config.toml
n_layer = 14
d_model = 384
n_head = 3
n_kv_head = 3
head_dim = 128
d_mlp = 768
vocab_size = 2971
activation = "tanh_gelu"
norm = "layernorm"
norm_place = "pre"
norm_eps = 1e-05
positions = "learned"
qk_norm = false
attn_scale = 0.0884
bias = "all"
tie_embeddings = false
parallel_block = false
init = "normal"
init_std_qkv = 0.0198
init_std_o = 0.0
init_std_up = 0.0198
init_std_down = 0.0
optimizer = "ademamix"
lr = 0.000253
beta1 = 0.9
weight_decay = 0.76
lr_head = 0.00501
grad_clip = 0.5
warmup_steps = 428
schedule = "wsd"
decay_fraction = 0.55
decay_shape = "exp"
final_lr_fraction = 0.05
batch_tokens = 65536
seq_len = 1024
doc_mask = false
train_tokens = 673200000
steps = 10273
dataset = "wikipedia_en"
Each number is 128 + 32 x the weight over its row's rms, rounded and kept within 0 to 255. Layers, rows and columns count from 0. Numbers have three digits each. The size before them is the row's rms in percent of the matrix's.

# layer 8 attention key, 384x384, rms 0.0395, rows 281-383, columns 256-383
109:162138174090176145105133109105143119111119079083074143120096127111133105109117070164114187138145164175063155116206139083072132122089141164102116158132126124107169082162206156098154128131169111150103154137151122152152124096063139158164127080100109121152096139099135137169147107132131147080174130178047152120138145165083104115111115133189175155144124186138114187128101083166144130093142
131:098070173123070112108123091119177137113147113113044118138119103096133136111145171140124131147181178169128109111161189130215135137127124181166116199119124074146171106189130125134139102100164153065220167171141195143136149198162158124103121109112205112130119064118149162123091102075091124053123085148138139126163133156135138064124146160140095143100102127128127122122133193162129143163068
128:054105156124040158152104153160160152113168118118067123099125135083126144088157056099164120208181128123129174160152178143115102087153149161128129122104080136143138164099158106189166134130120125091128107135082087119126112127167195177143119123093131152068132044148178103118137097184140118099148048170097082142096086101141068213116119137153096145113083172060150149089129173172131118160076
119:090117046113142110136183096133185141169145156162161144116178100158123150125128211164081131124075096097116072127019118121179069124124092135168158106161162109151088142094124112148050144118135139103135136038000166160104133121152101115107161153156178098173154108138108136124130129183105152179111187191153130173112142109143096172176137115098117124143144085122126129130145151120141138091112
106:093152084129221135116088139109173148141114102029148122103123117158140126116131100118170135159131082126089162114093161121110120114127144130132161050156182102112099181120152098117098133137177087142150137084151139144134123168112105186138113111141090098146093062128175127124114108138098117075174124135105148134225109137156115152085056096107088086153101145159123144198168107167175132137084
113:121166209102088164157124108211065112075108126135072127117133108065124135077138145103154150126160125060142138147175117129123106145182154127121154125109180094057186127109127109155167122145127108208107124146106112153162132092072154127156083061120151123048150170094070121087150129119123138103113052113132145194129133096130120190168100109197145106158073129090103151141077113187137148127110
130:227123087079170159170143165174018096133163138071089151153144104098158081097129088152094129123056118159143152153152131080065132159151101113121127135104085151113174121066132155137153089141098134156093169139181140139136145072103121122124085109103144097144104115107077116133125172092137157131154056119082123140130180077139103105139105130108186131142097134116140181080132090201116087095144
113:143093072066103138119122173177115113090097188138196103114137126126175115070151161096079092139136102210209203120128070171073085129133143130137143104143119130144142141089164106157151139090112157208176065144187136170149140159103152162141145100156103097097129081132113089084123087092108202164101134151136103125108128115141177163133117077164181137147122140068109102079131199161111098135074
115:130126088147119162155124121117151110147136149128101131144187090137119145133113191109119125111148115117152156128123087103152119097100089129161100115150041085148111146133152151126113132147087115144125097126082209162113079059100139136160142122160077131168120132140142103180164087143112162106104131153092128161113095135109091200126164145111093134149111125089120121125119088151118089096098
122:120137189098098128125114080132125149112132056113102147159113116176087175126150152100109179129091192113135094195171108117119134117144179113052113132082123117129128138117105159163101137098136090158088152172098041067137121155128064100059115053133126096080171156126126096057148134202155162106120132086132125133157118122111128163039213107080112149117146097128109199133093145134146142113214
113:146123077163131140156172072111080144152131149137107177086099106183138129138140072151131142124110123108128101107151140146158143140129079106133123168110108131130076187092089137108107107143164137126104147107160204136138145199109065095129156091123110108171144104201114100085196117084154152096083153139090150141174154126157101119135148098110235138134131076182109163157176086145146105099159
103:145107061105091118119122142052162115129169137174059151143159104139134074192130081134149087129160090094112116139000173118164112150099111129152141130161055167140059129125103094125116064129140149114089101118121171134149112107157118116139130123097144117129139123163106204084138144112129181135129188126147114101133162113131141071156131186139103107133115085140122147171104145111121150163153
097:126140065150087163178134165116159155132201129128155159175190127121158094160123022119161066116149112127136163135153048170112200127140137113110094164158041082163113111106117084134141095173124156120123086124121091166128094075156141124116139164150168148157155129163131100140175136071112141103153125123127147081039145150140156063142077120139104107112135144074138093151166122091140185148144
110:134112168120128169060125093095103171148103151107105150110153119149072132106103097126154133118106140142132135078172199170164134076143098138133158156154122183148070205064138174101127123114158128180094060087151182124127139178071096168158096129100131099144125158196086141145152142074143135097089121140109110173177120149137140115186151164120211190159151130136122134113149142125155131124107
102:143129112114053068087127151143128111116094138203176136118167139111163112118145153104134139135114162130197134164049202153156105126112124114158104112117130143119070116125108201137132086140128179144161139104078108067105120110183117189128129118089152109146156142101097107187065149112100139156142159104104101170082175134131145102114131106144136104095086125085110065106170140127148137129144
114:160130157137199108085168100072129114150129136114132149094138116100145151143090189130155101145058155060073116120105149090126129166080127142123065093139190140118088160132093142115147130126150112069074148138155170132115154183170083113141114128166123077169058167167115181110143134128121120102099160093139126064199154142098122134094165139063111134139145122197163163182146158142135122090158
110:098147129101175111134140123185102131148122147062058127112115086153188159131127115180115100116087096135144126119135175095136163093167099164179154195088109113123166121121145036142081082130152154158135148140154126109119153082117133174137116172144152137133137048140113125110117106128119143112164094128091117135140099093145103141125125056160172131144134159144110175100132084137175092157056
108:099129088123079118121127162118164159096199124129070102128115110143160098137136056060121148177159116148136106108050103085108095069134133158146160076127133104130151158092155103155126104145150125167136090174126129138113127156109195170149123164103084102145124132147153126138055075136144140126160094095125078180106104205170081087098063084165070110129118147109106104133142121127106139171052
113:079157150128016089155153070163085133128126153173185157089122115125172152182157193119121118121109142094127106141131152068128148164116139176116105115131199148087115129147164165183128125155138138163112144122090156144142150147156088126120154110125102136150092165146114182104137125208122124141133094142090127168084130115104098149140198156132145045152129137122120120067118079098181132147140
126:171114122134196162171108173101109127148125122112109183175109138112068113111096073091085126131160138126105161118151132116047131151129145123123171108140099142160129127140158117072147119105070101153092154123175152125155130068094103123116081135144107123155105153104119130171101153115117156089186186140184153120092137088136103084118121166117103090090092133139113192147123123102127166101136
107:143105249115119104069169121131050161126120142080128088137107106109118108094129132145131161135094103168128125068158129184173100140117116133076162132097177181120113133100127058131093167119101078102118110110185098152145154118116147100106112116101079132120139075099087099141149076082117110129087113112115113096167158143145152074055138090140160168197103115149166172161200159153099128112131
109:152109143101111155096097149099153115084119089113140098126120104173131123089104145100127100110117121186153206104129139163096141111145152154141205149109158128136117155116172135151120132114136137215151084130161134129145122171060143122130120143135096108135127090127110059148086116094155162176089121121101070075167079097167166085102136176158143173141126141075128118106115181150130111157105
120:178185186149180138142117181144137140141121113099168092150130116142075143169102107139184094146143121138107139140177094099096157131117117115098114092125183110124113124166118191115139124088092161149141128117224099095083160148138118104152118079139079132129148232097170105146172146049154138094129181134121094113152137116106159084106147117110107100107148100188163090131123089069161087165134
105:110127091139113145203139128116151130093139086096157107148168123137132108092109000133151145094133138144165129121122135130133108188126081093132132168145081110130189106150137109168092132121070091136187148148154152091134114025181132058110104153101173113165166146178130142177134125065113150130094124143136152113114144144143157101094123088140179128115126142111169108119119141098108145108155
120:159082074125184136096122082096116143118130158076181132104118148145149069083102086099100146088147180155123114074130151145053055108124130136145132094118196119106153137149182154103114119107129107155124101098122099129160160107062144146172128181158159092154060104161076142192091139096130101092148144154133077141146131142143136039131122149198102098126108150150098127130125159126118098128120
116:171137160112046116142092094178084146180157144153142128120155127161097162152133056119152129100136117107099113165126081127080098104102166113125155116162059170103124131106165080152123090145167161177077115149184142158158079126134153134139101123117121155110125196148124101105130106166115132097106091059118070156143096156120168083102151114152167085159160122136131144074119075137171099159106
127:160149057090092169144114117192079142122160109135144120094107121065143059119134165156150079092133151106155126109127138119109089156163089127155133026099185135080148155133127116131124115129110134152133144130152089137100096134117128144101131069139154193066149193134142060112177081147130085129134118117132100136161114126160191126138100167202119158128115169107122079089143122146110049149120
105:107143070102000093155099081173080146130130132165098143080140098122139176141165185129090115162142111102133133147081111173171113125127118162166136129108106130093135120103107056164162129167098145084128178163106143157095090074181150132115117096136168138128146138123128138117139105123108128103113085092151122156061124161162128166182120136174121124117147159082092118099113208157115147167138
119:154115118092084101092118183116101122136098130174113121077065100100130086179163016155145148130136079091090102167058146119114145100135120107169153160144109194141107137124093112118119149177150159091084108148151100168061134150123148109100109114113090103117092138090179179100161105088078110149110094162170163146137114138094170020173098149115143127178111099154173140098116098148135099118109
118:170153120080179204128105141119153165129159145075141110145100144122116113110134203116149172124124135185194163125071064133103119098130117140117147053142186170140138136141164129138166153138123108146148135116144137115141112128034135130175128116160085117118133143106181115139132047094150162165179121167165096092156122110155122113024043122200056141117147153151122151120128134062098071098065
108:091096094068096173194144161034142168163141132159150116166134179097117166085138105114129166119128180137171175140090073127148108082099144161127133149134049157141148096097131124111127158124113121124103107178129182136107105130120147065109077106138176087179163081125141156135128137082158152109165155110200166101083134118154102149101072169128108109096150105109109128110117124063141088140137
108:117200104155229107167119122193155157110102141081155175089123102065151095109103138126139140079084141131102138136117124110107115131141117144136113054147201125111189184126157088175126119160148162133107152086102146095118155106090095093138197137154175152144117161131133111149162130153135125167134121139141128140162142106124085165123111111061069132095135103195067153146128131075146152115098
121:068155079153151131156155159189152099119096120141198140091126128097159087126126126143134111084113123115151096126201113088148105144145093151070154046089140123088143195111114179160090084159147148122204128108162107123173109121167133092133139124137124199068142103128146104139135120133111107114057101118144105123142118100101149097135078131115097134115136125078116092116148101076177108136194
112:168131156134120089164144082170102130169143154116143145130166131088098156170169124126105079159131165153164123140142193136152099126100113145145134150094143138094108090106099178123135107109121160130115093085103073136116145091145142126125172116129121156111127194113112169178156171124146151129123099170107112103150129174163105079168118110117134074124061161046134099142135074131118147094115
128:140062111080129167127101160039133137099099112120172131171129166134143126150130099130151099123130090122110167126126108130099158158120107087121119217131114128106085138139143123190112154109129175118067121140130112167161113118130105142116117104093216129140174125160129120121156103120149109110116182091147141122082128077108131245150133116113131117153144158144116099149137140088173088135189
108:078114141139094100160138136166140086097107139110113199136071139088138132135124087133140066140133086111139144173176110095116138168151128127106125167160051116125135070170156083160125070146102198084117189191123153143166124057175123095078162108139134169084127101135111128129151140169132141065159099154131159122050109139079118255119110108151113085110106142108123123154110093116147123154157
126:082146192143087138174149111177119088136134133089077145112121120080102083115135109137117162126155159093143121181161110104100086084140166139125091040130131143081144122157141132140130112094121094102097173142110138156108097068137115149149096063109121147107055093088165122153124100206116141092164088170180147170180160123133126183125107142122066089160108075111072131087098128130152094131086
122:113097060116143088112173229123153151115147073156095062181110087095123107108168047119141118109157125140144163156067090106149092082116127089128104164152036106142101111069134126095120099110114105147082121163122128156111133120131125104111092145122122127180101027078134145129114104146108134133145151150142156192094106133130157140150096139131123154159115133125117174145096104176124146092046
111:167145095142202092110158170125097140142099103137143132139106128111139114134113176118120111143091147106094123077115197132099149120130137102131092152119200164130123112080073179118136125090119156109163131159167132108121162168131123088155104097134138113094061114129188152120144137077163106164105174099144115119147135160110118093128073189071146158149150089176132150160102117072140113138142
114:138151090103061135162110135124087174138121137166222112178146079163160155097133110129116200134132131126157125157132137108138102131129154151105170119084043146121112126084126167133118105144115085115117090129130086155123137138115082157107125122168102135148186176054134090126114110134125124107122095134115138150093073100115121000140177167153151188137127150031149088160106086136115165125118
124:097145158130059099119132105190189157135112138102152078147127106149097143143111122116170142114155175096094073166144144120127121069108103149160062144151116144144147143120154168109136158114185131137095080103094136157130134148131186156148124187091107076065058142123136119125131125143099105104134029114100148162180137186131088165130089169170125127160121106071145096133135089154141147132084
119:097093115092082085161119183130178119130093183154102143105095108114120147136188158111180085197112078140119140145100157170148102104169150145127110093151163116149095078125148090175102107163096188131166133124062100133128150077151157142107177094165174154093102041138122151113123106198129168158188090126134115136124099141132132193097108082130087107144115134103106115130116145136127138112129
121:130130106107082116148106047142088101147143144115169159108099107144117136092147131113104172180079160177158098118101139099091117084079213166119156078107135116115197103130114169131149153068156079082100155141129031140145114150138164158104135140162100084080145153093098145169171154151093160093133115106155118093130108133161136085121102109149102147109113079146117115113181135115140105135142
106:189093086128178158109113247091128070101116112056146105165128125162104115089128190126123133128097121168157186097073128104112127096110168114140128103104153127146169115114104143097132119099138127160139143117154127131132147119104163106169106118125096089113073129094171126145089146086137123201156137135147110056180113105158145073099089190133134147150108096134112156139119150118128076106125
104:108109110120138083080148097156070127132121139169146166074102151106163129073088087106100134080177130104133065138163137119146125115130136102118145131111205107077117175093136174115149156122202150211174073093135122117121132180093125126100137092104103128133099116194107120166094140136133104140154120119108146147172139157104135088173162141127130107116093143129106154096055120191167132155108
106:091121127131066118216143202145149136145150141124114077151157097140146129134106100087115108160201061130141150141144066152114167107160147119104110085151000093159124131143127101105121150095140120115116169147193194129126112124110098148095118097133099138136110151094164098163174114208133144102180172142166205158044099147158111212134132128140111105072102134056128119150135130116122150161121
127:134107176159132143114128185072164139154083134142067070165168149141106104127119150099141120086196112133140107148127065168151144135125130109132103111141101120187121089196104139077140103155108163087139124125171146148146156084169130132118116121166089122088122174108148118103105140129178163136187128149133168088071103178104137149139127163094121133105119146121152169157123141122138185124168
109:032149151121097151184131079159164139092167122138129142097073125106145132094155122130117128093106154099107098122086131147165090133127112159138162057110172104140137156145101155184087147113135151167127158120080122170129169146171132123154167156134180165134125125182193103110120163153122057144097134135210063123116127134152117080065132116112107125092124130113113108168137142077138082178103
106:120166081123150131157135118126113180135112116112136175127124133097147122107135011119090122130118070147119146102171135113081149171196088177124119087084086110104147110148185076158161142113126121136104163126132063142114112086132144121142177157187165150133144150152150119114154135173140117134140031180145143128075150148129150058077140092171058099093168160096100152110098094132164116147112
128:144127179161067158148103088156166137151103147125076121122125117126063179102114122152122136068133108140129104135157085199160153132108134146094177162127197118127127116137129095133141133117151158122171135145156123123151128188180147116144157077180198117141172160193112117104120134053096107079081116121125123145108089189152138070088181120137100133102227114089182094105148147124156149180138
111:146107127053203128059145222084131109148128075132155171103102157102148099140076103119100143109097163129118152108122157125071132147115122139113149088182192177145123113191147130141124127106126081101095171121147108082164166173095119107165127084106157147145040119095146143127150092117130153118176222114100101089132134091153166162125106126156135149166094140208119158112099134113116119110132
114:149123077101033082129110166112092108129126144169172139150142138147156145145112122136107130099121149127120165140121110121112152187098109065172129150183076111125148112110153117126103145142109122109062100182157103116146093074138081119130104185084181126189160103084076153130148169108108111103133114088079209111059114090131140135198108170102136096139145097094113112135137084106130148127220
104:133137145178075093132169103130124139156153160154088149112123108053109150189119200131153131149113117106114079160082143068190152122094120188108155117111195144115075145155094098131142125127107123069159110144091179131113124108159123141068140102162125132162184143107127166098135112147106105152133137152157160132080131151121133142135139151090134132111123102140137124155141118180092145069125
120:117171209120036143139112111108111130140182118145080145097091107163130109146108149124177128157110110142138132101138094152064133161161135128090163100141152144144080131105121076145155120110078108122084138104147100174112127120092133130106168105133168121109173137110040131094149132120161119048153121145167090113114129115200135122077101140169129130160119093115160171134131143135148150148123
112:131124106145165114114108133053160096180152147109087110138177173114131136122161125134137090151155041109174150169145041164141133133150077110160153151156164097144105136144117125115126119150106143087117131085084115157121116088137138111140148161145138149129158063143129107101115128074139142124138157125100172087125140116162110225095082089138113157133089139119162162131184122103100116142110
113:135107103112017149115143125183146078135100088117094166150147069171092094144099069138117140128076124120151142135181066148132093133130143156133090149198029097194141122094148069142157107126149151091103188117103215153105104111155103144122127123126143183093174141181135139100136111154164171093114074180116185093109123157155091209154141167152092135080122144110094141091106115125119172168129
113:104121094127120190123108147096117172129095111150145152192134132126141184111116179127110137105171087160131153107120083239147140140136170072108135168128121114129072127091122157109115130110112125096099106153123086116159117133126126114176132115120162120126219045167100105101167167083119130123095108156169150116096113133153152181106160166214114144112126099111149119120157089091123144081181
116:155110204083232155090113113144166160114229131118094151145101146130154139069116132084124152106111124168142143124183167100047137096188154111086106122107163150147097151111142167127145095129119121177151081149124088153120154127093166166184114139109077117086093144121155046122095077182167159111174123159162074134150168083159115057094124124135058169118104122121104130123126188117136083142096
118:100097014072119103071125153082178142147124161123144126081132132190115133086134135076168138100120151160115143133005163221158078144121157132148102057198122144152127137159153164142128106133166122109091108132136150144154138094144128120120138148155125166116117101161192128129090078196148143179146159144122136061175096154087126140136082175131005138114087111131115128137152173073123092140099
107:152131037123073102165127105143131095135119083121071099149147130106097132139150098108143150160132148141106108175114089108146116172131107117175093103150000164170127091104103143092150175147124095080139143075077147081123075100117094077166106161105098103114108153130087179150107195152109142171124118102144185115129158108108124137176119120146142087132103091101090149102127097179081128062108
111:110140057143156167163154164068134150124155119093142137168169161175121081122114096146062105116141098161198188150110044120071142159127117107120161043156106113104108112114158110160130135133089114140117110112112129106155105087081166083170144165156121123118155102177160053111071142130158207142154100162170107167115124102160146108090083155136068137125159082098134110170139110141088099125109
107:096100215125063087137157118169109131146160139124130093129099143104112143143178171135183172168128124096158133135118152092173134127101151096138131128101045132123142096113096109119152132107117104076154110162082110105109144188163135101098105133150095128131140072103103143115143123122144090108132135115144093106120129101133166063159187122106115106137110108104198061120144129154071143074161
117:177162075192175120135157193087073123130143156119157107129120140137157103169095062084164129104094085118132167092071083163151122121119121089083127079121117123157081133114088119131115117098082143117109143128159117120150119156144076120126078090145086122088181158079186117139144107106087132173117153133145133107118109109107144062096099131078049138152100132159152153103158101089135109103191
124:146110000161155188122101161062127157149136122116134162134159087177095149105079101139129115105084175148113138103084097226136127117115095099174145151153057098136097174081097082124119151144145163104096118119125156114140120106171117139101141157163190084162195112187047115126162190092099123127084169097149119106121136151183137137152131200133174175084122130125132159139175174087103170139183
124:143095126148098191123121106051174153153107136095082165142162155159088118133150147150197103096159145137135186107105095187144124142083097163160092130135169107152115162186162086097154113133143193100103116090090199156146077157137100094140143099177168150094170166210153128070091099107112173083100176166146124059104117111125156058140138167130127127139137111179152123153197135086102135132125
110:064139126106241131068130102152180189116162122093184125100140148121169129091158187123166095140136132153097167099111144096118100103167088178090133061083230096092151153082128145162119119137084109117154108142092079121163115114148168144119142185124142098142084075137140089145136134120143128169086154100164062128165188094148089075080035056114051174125136107154105147107157147094156085175086
117:170101045138052090142106183170146077098148153124118086129106103134126134070179099105116139168113111131121154138061170105143129181150146155121100093124112096127180106167132171134133119121130123114125142163128124104136136103123169143100092113137141105121140128095143077154113150148114122200168125098141114121110065093137119000116114163121079127171132132117128108131132185155103110207090
105:092157107125178150068103149092118098082120098036122126128088109130129061107135120124208107122150086154158115130099115113088136086136098099135173114163197103119108164137125131144085113132128193124089136076195104136145147123132132138241121112120125129143148110173164143101089127071091066096136150116157136102160081169139156212102108101131101146165124132213155090146154107104151085196063
108:104133135108151131124125076063122139146099122141157128124104132138160129159167076125170144150118117109135105145149141151067116150130146086147173150067197125156083106083080134168128142157074167098095086132185057076101178204185115127083132135106106116193141100126104117139138181115125111188107110099118150143139187115096133177086181173113177137105155158169131149132130153141110136117117
122:080137247109100102129157102146094167126136155161070145162177142156148093127123178131121147115191062146113156200200124105119159158082127069097123185123152100126144108088167066146129114122129106149105093139130098185143109075130122081157115132087124154116150109092085097151070159136102098140135083158141173173073104120088163225158173122140123089122133115090122115137100113201107172136151
114:074152145129167094130115112170136159125175052131128101054118143103134113106143077102122138106096133118117083090150121085112130112107120159091166107106217154068133172129119094164129148106166114157101156147181079118100153182157112174056119130151131131171114161114123119135138066091087090132086119216104145164177150184122079072097138170067095148165183117195128078129098153159145128193110
122:174089122085081142109089117099079075142083165160163239098116084157116177137093205101085110131027205111140111151080220147115096138113122163156086155154220095134138091085157157189136090155178130147152139134119172111112167118077118102123172082112159115143143172119113111144174180105174105181141191121061127139140115146121148169139133171119226162133134144164101145155125080116118133118196
111:134170131106107115088116129094101103140157071157141141131149110100140146123113110190136142077085098095180106167148125167205086182136134082086134158097136096097127123112106158101132136155108143158049144111139107154113117082109114078153151095146191135105177130088048151138171192100110149141107107146201157136123130142123142134147196101090159068066098090069115111112135096138096151092159
121:154097170153118161128091151066150096150137159128099077137158133163108123108115078130145156196166062139140160160116110245157148130085123100119164165157033119174112082151123096111121129154114149092147102140134103145164104120190183164137104155168070134146164035113166110097140130089118141155182064126135103106088066114119153110075129139112106135153127156111130128148145157165153167160163
108:106106104167151106122143125103178150143085141135155091098141139120159096118094164098163131111154069145122101132125136152190051105130100174127092107171183085161112108092177141096125108142113105188175083154139189147103123170067139152114159102145103144121095126141190096119128070086079147132105117164065142118185114148159138147133141164147147173128110095181141123132137099105138123159061
110:140122059141214164113127227136140167131140139082140123113143097154138076124168119096121118094120102113117110097118071154145099120145102136117163000149154113132117164140134094095138121103124146134137127112163159133138109127142120205116131123121098128112094142110179129107093116139137145111147119145132135080154159204140111116077029166089050143099104130181136168181154151066133085152112
127:127152101092104100155138173214059100105124135127197131086128077104189120108099120101116170124083223106113078134127162023122128109135145159103115088093186133064163157118109147152132103108166095156143116183122121130123065102153145086063113103119151092168127129109077121119192130184139054101122169094143136176141141098119094190146100083145130110136151144097115093114080156099140096146165
117:210178134170225158159151164139125129143130077137145084115168109151114169120105112141107156162088151106098117101153089100145147124140094140108156138121103118160131143111080090084121176121115102095096182062132156131158114105129126141110132178169127116188090125107048148107148152087111146067116171132152103140182105094158117104114124131172119177104123128167137172090176066147088167101161
104:178143185086119190045148076158126094131124132108062119089110110156124119127070148072080123123126113119104090074117165121146059128120132173143157130112254087135150180145178112172138154111142130097175112125087182141103135147086115121180199098114118153140127122126137137127111105094149130165111127210146088162122127154099122003116186162152142132159154160167068140124125131170168151146055
130:023175128173153119185164107155153102121144148135158133137130113137139149112112059075148130195100124126129150138085148119129141097176122106098129002113102145142100151094129087147133156122127119124067130096087131121153077127130123145104142136118150136122115055078103134122112114243103114066129166122167098053158135123187107180085089117089066086112082109121148158118117143129093111140110
121:040165120124118065117126065136133147123159142158199107098152138120156141199128046113177139115114093088117117169129090120142130132133112126091137109161097137093140123094095104159122142110169129043093108135085124132139108141149100113124141165138164115151134133128097183128120142170135056128090151096172161113201170154100154110148124103099079098111145055157104112139175125060153143137120
118:063049176100083140149124063171150120108130140155072126121142134138181126112092163156076115104108170162133092160146178162137137135129120156134120188081117126140139084096180098144117160135133103114149112106079136125141129146120170131154122189158147147184147000155060126157109153136136163114113108177110116142113155106124133155185188157170181152133129130054115126070132160208140155128112
118:106083193114119113129095180081127126145118071130170119130149121161148093158125190133132108127148131160114156117175121128089148154130174093104090105179139093122092163080159159175124128124156107157097122119162091105149110153115094186073132162131128128196146047156134120165114125210157154133159127101102145107142113159143129193054143133124136102124200126061135092140101140097152151171241
108:118139068136219144149125105121118130144073142068141151113151114154140137148097060120170100094105131074161070134166124168136119122141063146127140138115142154178113129202068137097107073133107126090096179101159121125112132151161129105168143154129141111123127160168134161110103121120141117048090107145067103133133159070134084208077042092180133120148144144127129132105163132098129143109137
117:051169223181154087171150072156151126088132149118156145078156145123110113129137143146152105096177124086084126168200120121144105126153170124123121136143167163133133133077086137114136141138135090128086127103087174120128140173121085100174163147126119153100104121176155140156134168173171113046141118143116159110137117098108093219203195131114131057090072083172110164116129163085144146118139
114:154120218114049195143066079008149118120118108131102155112084143156060157084118193116105171156137146167103108114141086175132088142118125151125146201166146177153139108096165091134145162143144135085063101118105155127162125158098106150179159080174193144071185145171132072095139121097115170145084100161123128138161103159141167108110202163151179148138119143188129169113134165144125157118079
118:126114165129159061135157061215171148144161178154104100092113134138136142133150108195097133187133133089089084142127146052178141128124108135136169163097161141114171147167147100103113121169156145084123164157079160143089127133177152144099128199101129102158107183157122169132143131164099103110125105151138109196112137122064105000190201127063166102090145132151120162099155116151102175113120
099:158122058139091158196114158080082104168169127144200138150134095124116135116131110109156143172072123171162144124014094171083148101152152116171097088116104140156084130127057116125140117136106129099056157153100095101119107121182109099099096116118139153050191117101136168148192115115136133214136151107179107096082121127175139133124073123138069098121144168157136157135163157055110089128137
119:105152196186116174136107051167119133130141138157051064152147106114122153147181123147131150175172042109153100174190084141147106136137089109120140160105111110138149116129132130134176107131092133187143143156171083119116148115138146136159159137117112161107146106138120136095151113098103130092138000151104100148124099104131138190087132098140131112122151147095167137083116157207157134159165
122:126095128141084120111104099119178111162120073160140113123119121174134130096069120134091154123135164174159121077135128162167099091131156120128125110104055123154080141064178098156118114147221115105117135075155195135111084205080169112120119180110100150141182109131063118132144143161121138080068142085164120140162112173092120095131149167146135199112138100123145124143154076193138130098139
111:152130051139070139140135138161127193102116085157155159136169123066135154180108163145123095126112135148122105151087106081117097142148145081125164136132125093149139118145106182114105130116124074125126094188106111109133098077183137110147052143152128115192140194155104164121139114138132132136096164136152125151102126169164146045208090154159141142108144070099100052102092125088128118094131
116:125112132139114113085145170097141151156063092109104158140128110127126135122063050152085126087146154171127101109221096164164150132075124164128147159131106141139117095153132111127153094167100092137127122121169152113106126099114129101125129081164108130177106130185064122136157168117122141119142114146085179154139114196102151184099085114141169142129132118087134149114062103175157171152156
120:132131128083100127111171158112089111165130194115097130109137107174127091166147112147118152105200109127107135137053068117158137115119113089185100128195116163129081131168160107143143144142167157153110095102099101172088115074121113154152136109089108189133139124099134163151115106152144114104150089125086197145089134180097120244183084125120126088137129162116119129165116083090118150117116
134:191174053183110123110111150117077131167094143210214115112142094185167102141111111136151121087124123079111117162132130154137096107080074127133094146119108107122123115097130207070127115129171137179157113106173106155110107165133111128093122085124101118152164242175123096173147185122157063114072139102045169113139085121079149060160150137112221165153144148115106099119128109142184161090154
115:141125135126066134095147130096147145164134134202161095072129135187180140127151233158178156186118038156116102105054168161165150092113119110147130126115156117104075145085133150149133114168156160131162088145074083124154134185186174153107141172127105076160148060081098134102120149129094077182119164100115078123113127106150116052030108150129127172136113143141177110128191149172109137111091
118:170140116130138152117194218008141132138158105133106111162162089154099059126108122096109143119101114100087147107055078072130156123094141083119132110185080164173111145107078091109158151112112123067100158125162166120121109117098049107099153110103110112135091140081107160130109154133110162169114114174186124101117140084178104088120085182105067127112112068149126207154115078126094148067156
122:107197189191150116082166078109085163116190128160132130080120148101146081192127178132138120154161050104114089122115175107117083113111095058131156115124193108102123156103140124108092155137105062193139104080157128130096144144074100107158105180085072130132104137093145128115154138130126103143123150128114073138157155140137148065112165128136165096197104108215138150117130092151133105093082
109:042090150088021111203118095178086131100131159146088144151078082085131148090144119099168125163179153172176119147174077154137125118113124144120162168118099092110201095130186097168127163134090152141158105140089089182108097112140141130083106132160144166125196012123109122130122107140132132158123063157129135138020100145152170211087155092154128122144102151047126112071063145162143137161094
113:134127195094030169179113065178070125097180111087076106130139139063109122119140097165156140169112129111140040163170119073145145093124158153106142154060118125128191107114076138114164136082140105121172154176133151152118114126191163148118105112149133150148151176155109149111117130103118126105170125159183155121117117168087147141150150147133117163063105151092145130143120131179134130152142
109:114142092124091081139171143168068104143162111139081139141109087113128181140135130136122145174078157112122149151075118096144124136164139109137105134166062125035144124124128125151144143089143095136107159129066157077148139063126153121070146114121155094096147078121105180085178148214112109093158069162116154171091092094137103224191075106088126088104120089130121139099142092156070127112168
098:082095142092252126034160131074188127109079165118101141100122171133139098119101136112140138113122100210145128109107189175152142142126098171073133126111172103134074202117178160129174123130147146126208112104104169111086148187128125090200158124130143092156130118182125089097108136131140116145145194125142125137082170097097130118111096053122136159130090099153101149109148117168132120150080
102:140103133102098106129113116083135113135142172140149137128084157116113105107153062098114119113158120170151135159161155134108145130084120100141151138148079119162175111164139164154146146065103111123092102120116067109149126080122095136199156174147180101103112090148098132198147183141138122126162109106103119117058125135144127136155151137213158081109126173108123156097068140143141169141129
123:155110135077154068125104130102136074127102078088138192152083107043069130113089125179104130114087227129156128055214119129105111185111143143126077146128156048086151114188122131114134135097101143081121160112146084160127113141124139113153122083160201087105109138186109130141154111114116125070127147135149129079172111119116165168140141117122119129109143095108169094124130118090122124164167